Part of a small language model's weights: 22 layers, value embeddings.
Each number is 128 + 32 x the weight over its row's rms, rounded and kept within 0 to 255. Layers, rows and columns count from 0. Numbers have three digits each. The size before them is the row's rms in percent of the matrix's.

# layer 8 attention key, 192x192, rms 0.078, rows 52-94, columns 0-63
119:131135127147092121156149071193134104179123083091146069098129126142159113129100200086129077151127194167124057125132086145127118095125093164137180158105111118075121127154136142128077111138140122
097:182131173070133105141145130072111154096171144184072165111095136127157090112106058157180109147132155152185114122121099185132174152069117193098120062093139096145104134064168137178117178148110146
098:118117152137131101132135104104122121057149128153155119099167123107102098104139146107149158122107178098136198127099098064122153126155154057105146148119163117095135184126135055160187149120130125
104:116092134160137099109166149172161085161161099110143087100148126101173102114113144131114117143128150192134201125127126123122104091137066148107114046124192151137116059139096108124123120109165097
088:110146180153148097161162163136132071155126171109116157117075151118133056168192110122144059127097109158136084110111090128100085099082069142162096165094177059136041093138179133120158085134114141
105:089193181143127089111133109070142072089152155156194144143093169125154079129148131139171139131079176101161153119096046133129132106111140092129066202129145116142142149114207056123210104135137143
110:153136102119146135100116159181169139151110142088104177154164161133162112095109137148112168134116116145081073159147177150149173131071144137103086094143146116190100098118234182120105161100094071
105:147145130142098122115087130119152121159184154143135166178152132134129169128148166135163077194161253144066107128088109137109154164102162136121138141136155148133129121139119121127169077144141166
104:122113116099132107141083119154124118171130167148098105142141119121103096084100110116096160139128226111132136141162123158061117164068157137100128152184087079125120069134138159138110137167122090
099:172167119128071150070134099158100092106093110162139123170158107107089147147140140106116146127139153105127083116092144211143158145157142129114146200131145147077141114132160094144050188136212109
110:121148142108179082106153191051145122092150191173130166153161116137122087142151138142137164108095110121132160103082184100147111181087136048109131114112151127120113100147162129150134148121128151
101:138154148116139126137118142106118166165128112123105113145113150148137169140167129094131151124184097087110075125115100162094164145150123151152116166139089099077152147115047104127103107158168132
072:151109168039132117130155134153114095093101109141163186145127200128097090153155117121066095073171121125154157115127130146086162124181066153077071133118168184096121111105134169102151157161143132
087:161135137125105119140099178166083127127114112073121096147137111123098110098088138188137135122108099114112123144146178103139072160172118138151108087143178169113055118133173134122134178049167108
090:115156179076125133129095149156126139108156111153094165156083138129084136169151135099110158084192124077187145183148127141039176174127137116100101079081141137119186142149121192133187115159113181
077:169112108152077139153130185154112122104155126069131099127086129124095140134124146144139207122095054155099103123136196070111097169144117147181158151127134149103114126132188136116098159074128077
085:177172127071151121124057114103080131095112106137138146117072167130099114097171118148117134062067093095185137132146138147096138138207084096079106115126122178113148090175141138156182162180082147
076:138088118131132113161172145148129138097148137036166144109162121153101117126137126144117181078127057144130139124115184082131104141131154111166131097157172155122106155137183113115075187056176128
096:121089134153158185151176090134123098152144136151127087084109109117145086114109160106121092143095134111056089093091127109148032090123147183166096165108175128143144129094146090117163101127145077
082:088158173137179138106112068098156142131098123195128153117087168148186159122135120125192119118115196129166127119130085148118171114116110143111124105108089124149176125142120175153110120195095152
096:111121147163116168093141088089140143128120113142106090159104147103091104158137128102148122113155144066129100118114060137112153095111132116158142168105119089139173103077179116168191106143050124
095:177122151143079082136141157102100137135138116137061110160119135072077139129159091146104141120126110120093097101153104161115104188165137082112131255128148149120096097065123106104079184144095122
089:078109127116201137092161152119143110159177215119120153169140140121193081114135086144140105159071144120147138098072106148134112108118051174137128051138159126170092148112149109108139132117146153
073:128166126110204141093118085132153132148127147163085126187095154145169142108122084104162083157164210100184101111154081149154206113107139142128111129095138171153127102136078148132148107149088200
089:128114078187103081119102164138155105135123101101089123129108168116169160104109170135110158139131101138082066136155140121152108182178163084110138152126157186112122117135109113130043109079135113
078:122132079139128104103100134127101138131162170088179158088145112157135167131144149143126129130090102132079151116110125111164111164129114122169170154130119144125110194183136099142044230111206109
117:152147063146074159121064172131111116102131115104098103109187106175133153146096151145146178132131089115103111181168159093150121187153167100148094119169103177123143145155134161113108110094139084
080:123132103161100129109138109144075159142158201110121140106143099134188106120129119147110106134092124094065126082087147098175105182114107145136099152121132145140096135149135159144067218124120127
104:085128120107122111103122087089133111158129154133147189092089166131159172098078168155122112100180134137097126118112071059113156127096175162174101137070159193122149132142111156126076133105089165
110:116160158123122122148114141144112164119147163117176147103117091114096143104145119121148066124066124113157187128156085141047133126107131179132123102085123086114115151151122137140097141183116186
095:107188126130106133132056097150144130127142100110097036167132097143124139124101145100161166129106093139136150143114109066145151130086114143174196099088140118116160099140103127119190149101119127
094:094099087178072163170184090179179135080169114127094104121165161103179100154109141062106131110110139110057105129154133154140144147151146173115083131109156132144080146097215132115119081091130155
086:152147070136112100143111093103111134131089104071113153115128170129165177152112165149120138083134102145134065146186087165129098085159194130117091141155126178092118128139110116085114086098101095
131:118111063167081128127176162138179143178112116155130166131150157154156128162065180127120122130162185150062156129134147098077142152130153180117142124128157146189156157117133129077095101128156094
114:191135144099141172172163143149126127088088129150155135090127114145137138157138117120099158201111122162078091122115175180151096119163084130080124144169136129077141072177088112141142109126152091
091:142145119129086125118124052101140104156140122142127162154122113133163120147111190117155173060121127117130179111125161043153142155088183109147172067045096125147171166136147139140161120142110108
098:082169156182133162103084114127136130139145143115132128129152073125089116115086164122125148121082178131137173121113168098138084153094101136149163074106083071075169132164117113177133153187149139
117:100170136113155129182072158107170141098073091088199118152180121160078162129132130132142095182131074126140138150157135108163154110158118157090120117166102084130137097124091147155160107145168132
113:136110127122084066128149185085154164086140156099085103105113165146144132103160120155153095121161198195140170092149141110151124169131100121104120180118156111162115172119150196107075195164120142
101:137132128094143119171135124160122125121138188187120110087087127103155105171171080103101067109033159099202084118133108115093103103140136161095132156133112121096092138128177128146143086133049150
100:144138118128146135153085140146104056210120107138116184141073107110128188137116129142156172131120086086089175158183116119057097108136113099180150168066163174126116049114096131138167103134151128
098:158112166092133115149179106123106164200113152141169150121136112111081168134098121139133067072202161138124142079166150138101146138113125092163093158142107154134128204124058106138039120169188143
102:108137162101101178108113138135143167061127144102158108104140112210175095143143117127097084174077157139061056167085091169167177126166067091086120200177153141114138092151079127136097103123098144
# layer 8 attention query, 192x192, rms 0.0865, rows 53-95, columns 0-63
095:132146182104095160166119111175075123116136125141142138139155090096104152118039193127120106093084106143133120091119101076097097094148117081161123135076170058087110098130044138108154115094153115
097:109171137161085132159109105131138202157134100097124109106096142155141125123159127111110137167115138162100220106133145109071077108150126128147086139083124115170111115115141123128109197100122138
136:145036094146061105123138175108141132131118131089135170127100077115124170091191131123174148129139138141137086111153134129099111119125131134161143136175119088183102106151156102180127116099103105
086:113107117094080101128146136144122172161094158126127141188166122093086141099170061100119135245135102077084107134142093094092115113178138123133163119163102134109190155143137136128132125164162063
096:152167109095142110160117113157096220177130141124119136218122170078152109108145178075119107170114053138119211101153146123125105129176132137101090143103095088143187119128109165129106183100095090
096:119126181093152100191127149164117136136130147143081080133103132105078087103154088065125068152066168064145084116124102144096144134136141079138101191112159136132123119087143109114158089109108156
099:073091163089135143111142117102166196105144169141105115135131130113100141145185103085162154094128152168172094114129123102119096148108169138157101162121081086192135150123118139118163080099094154
095:172137167084137109103083158116134109061112111146100117083113068103110106173139122124111133140145155136196138135143115106140128116143136109143123119155141122081097118146098135102205108115139149
102:136125144160147121121076134140107140157134087151074077168113168158107148150125111190111130161110139137055197150174118168166105146138119081136112110144150124124101169100154154080144130143114123
097:109103100170106116089175114145128138192092142131138050125075107121120096085109175050118148100113083125081072142140115121091102141095098170142095114158124118182121202088133083123145168098182175
098:135123139081170160149148164107082134102144149104142165154089194136144088104124102147109112137187210109106119058143132123164109123042110094126081111155116091089076137153114128071116109124101105
083:157176110161079112142079160150111096128116084112114041122143139142153174148117175139138146142092111107128127174162159080157089174142164120158133131121116169072113110155135142078102133102170098
070:154164119131073186090072153165110152140101087086112118109197064161138115138116182130164141152095133121087132171128149104133122168139193149137130127120112088087074114172141159131123145104134132
058:151129029131128102165103082166147139131108113107108062199089155156187107128097205135159127129135130123140118111177167113172104141118150166110141093134149146071110120187093104107142131091153118
090:142164113158079113124096163166130094156137085140120127117176130154124148114098172136125107138074148130102075129123183109154097135162127131193153185127167161084100095134152139092096120083151075
077:115150033126166102196112147151101095092140215088155087123152150117143110122150125106185151156152160154168086082155109130167084097085097139182150083129144114092136109103118065149208124082110104
083:136189083149101121148066156129173161129107116152118094125150126153091105193079178165106122164122138116149098082103230101154125155137132141145118161143115193109135150134131169096112162082197164
075:155104220118165169089187149112113144159143063130137180136148155120125147058097156141163125088097103114116129118128082136143158128100125104084099139091172082134153127130155178143066142189112135
076:100106121113119121121166141123104108150151095105134141147128137124072152112178097159139107105115093186173133124136076167141175146083125093074155123093107102133151139144052135164167125155093147
095:162107209132154141098160086133133126152129073148143146186093150124181114079092156114136128085132113092090185131145122173149171122138060114069099169163158121149163065156126160054123107187082156
096:132122161116093127128158103136136103138173134141171124161131100127121124153077191096107120112115115100039166128078122130141109091142133122124134155192175118092114092181154113129145138119128090
073:104147110183158109136150209108149142144161154102056094101179152171083171131156111120135155154110167186154070107165130105089096168091140099144131140113085141114144192061138143132105104148108134
081:188108176107117133126134115143103129128142118088133167164114126105140145097111135189134126077141105132156146127229134154093190115123133129059136095145144062192111127161097127139148136133102112
082:122180144178107147173082106153117074097177120119118155140083154148157138189137146130110109161107080100072079138147130105178147113133103159184112161167144100104066061119106116109152157115109036
100:120122089144162092162092190104129131115131191112116160119215156143121087169165127178089171134122140142151094082121117078092040117112140146159145120184124110108113084108149091157164112084117114
107:120095083122117137156078130141116133085148141083085138129185116121166152089116176157095145091151118146133089106145103116107081113106139178157144106181151065109114024133083145140153142074119097
135:133073087101091112179101183138106116142144180058102143115184117132113136166135163163129146118139124152138110121137130059102054123127149142187112086195167102142071072144140099135136127077149084
099:112156084181095141161089143184193090135119088129135161088105129165102115161219157159120159161091133175124103123143153159153171105109129049083165151159101097150107126129140154089167102091130124
102:150110087133091136081173102118142093162133146157171168106170064114120062136139136134138134092177150181153146122120141128161125141155171154146147113156114146140177210131152120167123113135125166
097:113142127078169090131133118112128171110077101170157144121165110111174127098065081122116129136177187106134089128134121155118171131185137151112126114071104100138157181099126136140125104135100160
118:109048163149118063112123156134092118110209146086062141157173149090133141109123179124138150115159111118142124105101097076096068131119111137198114131170186145071100058138093129127097112121094088
090:106167122169144084064106142134114109134187101165105125140115166142122174174188131128126150137093083127097147131105149144140125091139113132191167169101160149106131126129122127103150169131111050
124:071073064133185118127062116146179127111131153127053167131214111179163121159145131158082138117102135171176119120100138099135113091092138163151195115152110169174133145141100151100174115142128172
139:135066113137087137116120144114115106111133170099110194095162093168093156116144133178113157092117119191124132110145143111082114144102129127137138092183134072202098075151138130138134147111128129
114:077150109109183111157105115155146189115064136149074132130161105162155098128124045155151092136084182166199122105113135176141165116145136149093126075093111167156170140102099122112149169145103187
101:094091128076179163179125112099126185068113110127139167110162127131122149071057022141147069149147140135151084154107116139130110113155149143163092097088105134087164121097109156118138099144104148
143:127156123088138123096122101095137128194091132181172111150103147096135088158137110064144141150102153104150125132101165171118150082190153127117136125106075136177156220141119122147147119131102135
104:154130073094106086119122148151106096128132115095126084130161099098094131146096140163143099095109067188071100125125105087137095121147080121166174179104127180106086101118170132142153112128129146
104:168115210152120069086151168094089075074186126126133179106152161124111148089148167088193128164162158144088097155101091101137088144159133124169102213136065139129167121096105190156122113051089075
101:091103151137131189087173073156134146124148078148170175156174137166065136136153153095101184167109146109088102128110196130167099113133110114087127137207098117086107203109120114158143120153074081
086:109105136149127130127081091151166126138109158145148133128127107175096105161160114134089097172097136163153194117137123127118114109110138113134178113193129188177156174148140102125205151133143168
098:135116170124068090134113146109088032115127144097142157089050174145141180112123141151153123063130099141147121104188179124081096140134152116120073167177101136143123083106124147195170168137129113
087:114136142091138111141116061115120145100133104157110148180131150090121106148076130107066150151125112071121054122161126106136111140150147145091129138167134092110120158107093161120106114139086093
# layer 8 attention value, 192x192, rms 0.0809, rows 0-63, columns 0-63
095:113066151188107131140096067120170123122134166098139108112093108132068076123115172199158189127083101110136159143092101143181138108086144122126143118099125097182131111189122104159137180112089176
177:133085108125128106121143179156057106159129153093144147129151084149140067093105115180124089104142153129163098097108144102118087084100132104162103143191129115146082140137197122133142145105163075
081:111139069111112136105136152144146127142195140115107151191016135141172134116148130116117128106105142137149145099137155167074121123057111152107091165216049126150101087104157130168141147110100118
090:182142190155087206126107154151102124123151115144145118122125172105112144069134065054151095167108113129170161164130182125085166142135143166103151125053180105141127078068075137108113068111134130
086:090191102142187110105112164178090137171117158134089161121072147124144163078153076158125186153145153097109109136144075194173133105177135134108073094152118111091135105144142159092099128146156103
083:172088043126146158124125112142189086181164161109140135168192118145193096128136146106104109128154136149115067113085194085174098128112169168066124148178087124104119184107162146137143128119141064
096:140129129110136164167103096160141110109116130109154152141100144143142175136082144187113103128072143160195160137134156143121149152135139155088150227155110156164100110164157166126096115098134155
113:118057122091132084135117148115057085162135230105071125115073149041101099125176027171105128133107126119187106110145065179124095095122141123115157123166117106120110134104118131137093138121086097
094:102123128120125108090098124094181162107170134147127164127137141159158099125100183050065109184141200118076117104094198080117137141118170133109113136166134111107084135096160111128170169102103132
096:078032125148135095047160166106140105113115179155137098075234094173069144109148105117123098156106136140163148162119149137123142153133073165152161099143178136176153132114119138123139160161145137
111:120208121134177114122179128121120095108166104132118129171127162129157119063119151126099141129112102122133152106173092179129130133130130165109076090124156157066169061153137138049140171139146099
097:157125098152145156166117122126147125128116114099131151080128181133199113099138178166119175096132127159142060085105098161116131084081128161094087085137141154077139106129081132119076198132132148
099:183095186148108162095145129134145163124186125113140154076171129067130081144114085101132091143096090155149144089070127102032130077127107137120086118127152087139082132102119116135095135133127099
131:114133156124121136117139116088147162135145137158120130128081199090079179185191095113122158154074091136114165148146123161117138125183093154102170127085176115132139104084056136129105110156080157
095:165067077167162150103139113129097104168091152120129152121127127124126149136148107199090170127110089184125091116141105155143124109140105136133113135181098118156136094134125147100135081144130072
094:103140140127141074160186170101120094057176125134148132115065137099146225182116152204152107109141111151159188136112089123156082141179081154103131151117162104134161140110119130118141126144141159
089:147085138141151124074095152162052119160109214138121151153088200061095148068128085151072126112098153157141121129144112155158122142129162154110137128129160102141111117118083146129097166131055147
093:130127122155129116124101155115074134094014110076129067030126064083143118151141080120133138099138192137108073158111110152140097124091100133197147102105104114099152069114111161174148105141117124
093:154112068142098181150102107123132104058125197101150098153138080173192116174143184176126190052127133118188074178132081155123128114094101178097160144172089096163104172223122105159165152129114101
094:172113137143105117098130119120132148133142121077153109060166109061173087128099119172136152115108122124134061094151127107079105107106132161106071177188130064146115087107145110160085169122118120
084:085092056207122106151110119112158129136041105139148147150230085158108148164088129115162146101133138144107092187108148110163094144156135135129146053075144170115137167104085155115142121135156165
088:038112120128102105148111140123144115109099078143143132092142126187116091164140145139169128128103107135170167136134137140192139152136071076147174088071135147140146153173165125137120153126126152
089:120138179143080057115110092081119069147115116145191140104141131165061127135156180152137107063114049155122157156125081158105081061187106115112142098173138089128139206112075102124127200128141132
083:093135175162128154152045103095168123123109120116160123111175113105117198130087126161157122092123106154151129130155154099100169122154187116067154072134094111144162149079123137105101142133162156
093:110069097106104141101138145105139133106176140139099147160167146137145074136112161102138148095114128134120073118162114080059137091124109148175150152165161160156121118123122125156171082106094078
085:152096231087131106171096104162092088044107135172148129062167127115094145129067165100132128093112179111161083143165113138108141162208138080125105083138138123163149146169097115140102121142137173
086:097119073160133124080159150099144097139113101141072119126166143160103059093138112105161130138138139128135152131116162131097160147059090179121096050101128186137159103118136131117105136140125165
093:154117091124123152119061086129107132155137153067105164151164102064158078144136141083098145074082064116138155129136112126100095096112169139110119160159130083107111157115083137163123080117109092
087:135127185140167126141192134161073099093135115120075092109107126089069119088122067152138099103109074091095142104155078192115147145099153107166109172125126093170143106126122110130129135119115110
089:102141133155095136091081136187107110103160100059124157111053146126196148116064156191157152086118199130182149118164086121079138101102114112147157128140207138151136103155125103133106183111100159
087:050112062120139108119148148153143097156077179139115200175146104172108171084138029174139076147120193150101157149150197154096124156113148144166155092113099172166159095131159164149145138155148154
089:108143079141182149134090117209195163129112179085110103176138095187201140147125127103136141113156191163113072164156124108180138169123168138127103111121064135110150090119167156153152117112126060
090:131119119109114136172042114119196134132136133122100100130086134121109144135135147088152155159122197071118139092083123123175125119103174150125186085076136143111141165112088115218137126108125189
102:152095161136088123138118102064154096136186132089177202087132162131159109081161154139119103124118071184144201097110100115134111038152117108112103140163168098122127199127108095114083155117140118
085:087059150097114143102106151110169174134184166076125118116104112134131094175171120105132144227146165068148098110107124082079144052108055141109165145120107148111114171071179118166122094111089103
090:152100129097158140116152152144107182108135130066057129135170089162199107183108143125126177116151196132116063117134122151087149128095061210121110105131134097111115076127144155149148112130104090
091:092116139064080121131100167112156156092128139161136066122054115113146186123131109101131137163150163095143199164082121117122113134155136121124184080114130105131120113066119073181209094074136148
094:178159207129147104093218133172045125096068109091127098098107167098110122126133144165158090126094132146145114113207122165121104189119137137180065158157083121177125049153111140144103135123092104
088:074206065176060058132153115178172086096146115087133111145105113171107163061110130197167139125136128149115169142126119128090116165117116137191169127166129149168148141171132082129152180137163155
087:111078072080062155127036122118128073126130129123165175099165078105154130111153087124120150157119126157168154106097190125119102160079117124141178107151124090123122154085130161128115078124153142
172:111149106151121164123096081177180130097113060153094078146169120163123185164101179104179154153139122080091111164147142089138181166129142174133088162071117160141148100152133113122136082124123144
097:093149155116175116168145167060153143095118110175140068103149110170158109113104172128128123090153116096099123156133116125142130156102113116120091143137046117127119095161162173145209158119091141
087:152137161114116112151128155106144086138161169185174168216132115089173114127149072145148138161104120146131094132158179105117126206123119166077122105110127096102111081061135154137104106127102170
211:161098133088107102106148155114097121188159173095131133088127110116165056056130094114117080122148146144150080083152109115087076132062138123134066122142098055120104119113157128148123169104135083
080:079140105150107117087043124131105169116181199080077140146107108094107123172166145110139189153117114125142122095127116062146133117091125189095104230158110102105130158100070133143126135134066088
093:106132101172162150119037062097180146139114092091120144151155081101134127110112127159105125101187127162046101112107109126184143130091170130128134101136135164105136098131153155141104137122162144
101:139168104128114115122088117148104129107124120072121198099174143130148092035152137118039178101138105120099185119113126157109114136127192144162131147208096108147135103146108131140188096124143104
083:139149179128103141135197083142107141131139103119115102129040163127109111171175113174135149134109115100061113101137076192126101061111083122112111152165095128116120110116152103110106162140115136
085:105083151127133056101179148155114128126091144165150127113173123151072139127132139186135140125134156208114137111186143134126103181183135154126117091134164157164120105137122143126101201168147192
088:114079129152120096132133125151176147171132160109084110117092190081058118165157155138145157182107171113102126144141101093167138145157139167087106118099129149146146164041158090114077168136117122
101:196133113166077149176155130169130120136171142096151113112127133102173095078177089095129065178140155084130169117068087148163123163139178151143141105076149117123130108063158130099124167083157111
085:090148120145109119076135156118106088131080143095094092123146141180105132105140095184120126102138142120135169168139142119102132205102147167156078104122114142155123077181087155079080112155124138
097:195110233109147146159147137066065112104136119120143143131147127057140108136151087065069038086073087103150147097148111206083117088126110140133072165170128116128119067088143113124134122094145105
090:076140052137125129088158140172207093170123158114139140146155116206144152087118145193119194199131120164147161134111155091142141172150142123104143073126152160092149150129146148085109110159135184
181:118169156116131164124136082124184153092117083161105095142121163126108179150146135080130153142127077095112170169183106164115157169135119168095119144070135152134167097118074133114108107144078153
089:138170079175147142139088133120193174136113120166206132170071112165128172147064179136188204136132111178138101173122179059136148170152155105098161113081122134157155170138112114112106080129120160
099:151146183145059182125134123151136103085161071128168147153105094137149113142121114175102120106152040164163199113121133134094136189148142142110122149120188109205083103115116113124129121088139150
092:162055158105128145122141118105174137125161118110123080101141144138132065163171166070176154149135090104162125134165128151162120128077107137123114078060149126114121145089109102144128123105138135
092:098153164135080082116166137132054143126045120092107125062134135130087107102145126148127105112169123130082116105152096171114110118155109110172165164209111143162132116103156152098110186138140134
088:156120126095164169193105097197172196137082117115073123144187122163082119100097139128096129068141097140105151116124126101144150155134216107103135129145107170168117135157108094174143099125137061
089:103146178127167154120149157180126134146119156126114113143115153110112131139143149106118093204166156130153143133103162065191144250142135087098093136046127134136139097084107131086079067143118132
087:122137135087151146136066131173156157122141144124126076092154129121163188186081132088124132087165176114180098147109162073164123135175183111067117131129142103101119145115134179166156114123149111
087:162178098089108158172157118109142066123096127154196126138128149136100151077143069164095070146131067119124177146128123189141080166100118168119178121131137117106126178155128124126150132147146087
087:103179150163127163132097126107120136040042085129152109126134108148134091116147148130108117146142112139123128097125164160185101211055142133148100057091090093136154058132129108165135180111149183
# layer 8 attention output (transposed), 192x192, rms 0.0729, rows 0-63, columns 0-63
100:135145163187102124131150073070052176174149113100159080097167065101132062144108150113136136150095063145154158131115074208153103101178126134119159092087077148105119136156098130075118107117142108
016:129141096104097174124178125084130061150188172091103179119102110163122106110120170150118140117042127130067160125145110101110123093112098123145149127098162107152153117111165060172122105183139124
099:167205127171147150094170187077127074131114129126110142122115130144106120090154142132206085139156172096172176082098147169142071156105112205134061118074118086111089085147124126116142183156150129
105:109115089117110131079117180096183089118097080174100102092118110140136139108095102132123181137106145147173108154130217106075174097110167075157144105121165091152133125094169112108139094132078143
101:099152155127212165074080146150166114083108111102153140127047138117127135079078154076055173119142185133097086132148116131131128174149130139090106135110167132136184163115169120085103138045117161
096:144134117121164142176139163123154110149110157210154161146139126186073154110142131220128096087162186107144118112093122132203095163157146171125104119153106092142095104155152202098127158201133012
106:086100104174101124116152132123174111082123109155131142147082074122087156085117112196184087201166160180182192139171128147119126137121117141104123185138125113173057088213108094177112102111127104
089:127162159135184133120084134118115134121142132125169116054022034109150117139086166129140157105187126134102052095165107147201142198154105123123098132069147073087139134102112077094110156156123143
103:130103132065117172141091138100155118123125109204081096150114121193108143095139120165091104144147175044103147102070175082079147151101120137104038109139129109217083136171136135113122143139097099
103:093099171122091106122140086126066131175145114174157166134130128161169107129074123161143079131155100148084157146157145102152079097125097108149124130118111137087119141113073128106150135154156159
100:115157118083199120059162110164189119109161079140114124119103089151095199089109149139109175105098110124142140126139127145143094149110161125141125101143105119129197130180188120102197136085121132
104:146159120108157125111185180120154136151090116143103107116153159121153133136089167089098132104134126161128081119078072161141147168102093066164149105112137120119118108145125126086141154103176127
092:182155154127122114117147149134138117147140127093121092102157104140185083137078112172135103134155137146207095148087130093149116124120074118128088094047114118146080158110121149056089185171110121
063:120131176128112120115129121122094144150116124113147185113104119084133127134144115104146118081214167154140088132174097168150186145106137075064130159091107050104127087094113132132130168220077158
101:107162163187147144125132124124136073134128086099152172141121123112115143154057158194163148102163121216125085150106121143169054132148064183048081106079131048120113098124113122089135146172153125
098:124197121106121079172185146166138137163145117100177133107088085140147134142141142157158116111136140124154120144139101097173096120151138096061112178109066108110129124087151113165183109123135138
105:109151143123160166111082110117113127097164090183144123151065100132110103168047145103113138126127118129098074147089172088190118176113097086134129154078137093122073097128109104110111086091099141
106:140100123167117126127096132139116161127090132159117138122148141115147076166092135097170120109166139062099145179076055171125056133163103091114132121103166111073135113095162158213144100131225151
106:191109156108118093129128155144095137102151163132153132163157118134113126124118187194126136126116119121149090079128106171208132140102106123127180062147088142139106102109111076136181107142116079
095:189166122128152106125145106134144177140142120157148128063096043125129123134043129214168155082143129151144138102116125129140130144151085142096075060088142053121077140172157130103094157160134070
097:093059095088102080121114144171146113202047151137087146212182135134152152109136136136169147148124159129061106171093122088095129116147099127135144165205126166176128194090109103176162065122150108
102:080079110112127103108169111146093098175158135131139111143194156090150123136176088121164141171085124103129202150187127125125114175133076110114199144136114188167129172150145115164138103131143154
103:080136154113083100091084156113146109189148107096151124113165137104150066089069176125178160161099080108149139153110128111091126131164131104148129139106100155152144133131149077195177178062136117
103:063064129184103140157059091146191146114123131130101169075130047098160129103086109187161192135165121210151118147135113120029191109132157101112080123187127126141107151113099071154194144117122106
104:196105098082117125078170161085105150189165161150106109161125145133123108129126145182131169117101078111110131143146182124103093055074117153176157098164123108097086062129114126111151146162090107
099:096131174114108110115149148149100100137124129154133065068159121078161105128092115139144164159141148159139078136150124137098165124087196103101132146154095183118128089097126160146184074151122114
101:096175081135107077065138170119102090168053078136102122095122132135198144084136109101150125119171146156121144126187154172158101161117159167199141094155147159092115148109099137076144165159132154
095:130145097168170132163042161111122156074120100153132185117126091105137153099117170161190109132170066152201120118165090111150117148112103151094097094129163114129132141151115100136102096163116099
101:162147139204146166099126083155129151091175065113180123076106066097141092120126108167180125092131105234129140148180150152186136098131153117102128093088125117064124172141093152123102157164127138
097:099136109133102140102155140076113144158138123122103081108088123131137145092104138140092102153087117079138171129158084146112101094112108065159152130144164128097120066163125097143097085108180123
100:067110115165048168136132082169137127145079156166142186119126208135136149101194083146135127173139189124085153141129101141123138150107105132133127182144139125060120113131093120162133130151132127
099:116092090169201133119102143133167094087092196167083118141142145113097174108171146167115142128137172153104135128133121155163120135167151181092117113143139121126136097125135169181126169143159108
094:142094160087101132131137151105079166149110150168095068109147152114128095178172123044075104130124115050174091076114067142154149125119150112145131149128127106125142115089174114151140083139159127
096:075199194117110123160135135125140138158167123136189131116132143132163114109094183152135091133144036144166148141134124092137143114165113086147141110085082133121115107147109135058140154123128095
099:162094117107153132154125146083100141167147173120137107072066094150135080146146127158116112142143095050146150093203122133135111138150081148118115103118181093075123142126144106066098141170132126
100:152105104121147151147163129121105186071115122126099109127163192139119176163123150206126128148091157142119123068145157158126120086106048103140134071138149108072127123169098077158138158178153175
110:128088108079097130165120165122107127069130135163142109120089158162135118129149107117104123121129086029157071100166163110094142140115148148095114138157139091136149129075195065210152081138069152
094:126155162163150123130166147126057096081130105089139132107084089059117111174104109113247125147133124203111179131110130125175102153138144127074106118043148102106167078130138169171129118129114155
102:168159129145064074071213120170141090169149104140161140167117155131085085029146123164101114155099154091123194098152142140102126133136143180128138126155124128092167151135129110140135159143129074
098:105112126131084173145096139119149149090138128181162174123175201143179155090113104136119141154154113110138143113147111123175111173154049097118134119180120122126074124094099071139156120170108139
041:121062102159124170159107087080103087132084135061124114097175178131141087092155089164151173114112102108091152175143143120140106128133152114067122167137207127094157152147088162114070071109142165
098:136066061168164134121124105134151140106117142152158149128130136126197121155168129120162184106139101172128105122141139184104178147131134173116155144187135157138157153166101117162167159124084150
101:211179128080131160139163154157144143127096152206160154097124122107164155152129128200107209111122172110139142110098191086148143187132112121115085133130078126155036117133125143123201131108104149
067:157178117146181125109157166127148125139165138127169072093134109177139110130083165180171115150107091085164133113140150079149066167176106177148081067109152153127119160174138129088097178112159115
104:153129143141177076107097154114069145116185190143094163125136139122120089101091152083086138133135101097178124074221142122161106175087153133110130080142134096116129124090107093075099140152077102
109:151106088176177084101093085084173118162094095130110166163186119134121136116127117172087107149145070198127144116110035118118098157172121208161121167124144145152109130130134172160083159119215109
104:093153112157132143124089121134145115112139070124156185176167158127115111059164148135066106179186076129119156124110151167111138122112193163128079140166145131098139134139106103099136125123096105
098:198146117096157105154164131133105118110148106056143088095088082077076107125123153116141119125089139117118110107091159127164119125170146111115139093052109118067144127130131144099106155131130125
100:069160146115086080146204100153080120181123138070145171161131114136137145169117107192154089149153077132081117132102135077131166146144115147077111168127128130140118120120119096127153139140136195
099:082136165117144130226124138111081142154103157128151114095097116104147158143126154049062134052121103123078071128133118140139130163142168120169115119123139116104166131098120118090109147123130099
104:132160129121152127153165149108169107134135055185194094138099155141117140132170126131112070161147120074105162140082123104152160129161152077155143146100143140111151150107149184081083136105111054
102:086101105155132102104138108167125111154111130134099132137133144115141139136114063101190160168130174147048126143099156144118111153076137042136107164125148126090167100136082095108158127129098135
097:146151134183165154163020156114151155033132083150166100091118073112136130143115158128159128131133111172113139116118200137131115134133116064145103099075153142114137148134086148107165171091126178
098:123165153095077141110210121166116105178123130131156174178122196150148155092096126151068111156160111091118163144140120098158133114129127146101120148189110126102106139140102083078144099139132126
016:148149121115112137169139099102106191103115132148174162090114110128171114137137143107137079185120113149156111105080155161081134184154168180175154176125143165119050158153147237177069170121095083
095:118124100087064132123162152141140132171091168097078165172131108137124126110147111122112193138108135123165073170098114156117132096153127190089171104182109166193101127097165120179136047076136105
101:176171122132081150100137128106156130121129087145165164142189110137102167116180110169157126158078075142167199088184179102143142117129122106126107094181108144153111099123102141128159125133128134
099:169081150116147139139054169094125180115116127104106085125149126107126146147166193048130145079099093151132151114182157164154134117156154072174197063122150139109162147114079124099157153144129179
100:116089136150086082119106112148101113147122098086191150168077112116131071078116135152174092175152095159099164118131131122084117132170149113106131145119169130106180138116106116114106199127126171
098:111123154209098130174141095146093129126119138100114159150186140095086121162195121170117082118154108210120154152123098158113178086074197173151093157146113159127140104117064183118107137196139059
099:110132116154141160147158117120103108120144150143142119122137198129138147148178078072119142124160163134136098167170159106142095169151180066099144120098142144139158084093156167125076104154118169
098:129064099122141121109063148119140140108101197171080103100125104138140156174133075147134145090162154130181087088144110106095204095097168144116103146174096100167106114126149140204100132145154110
108:155130141075085124103134115169134152091192089174179134127148120137082137124178106151095135116126095114139140149093106111185163153149113088129153186119092147100132184121186132140168137068122135
101:124107098162081165112106120143141176061110088175116155124197137129113152096181105069128144139132154175136174133098075176106107198137156099130115110143138187158119152106137160175172151110144156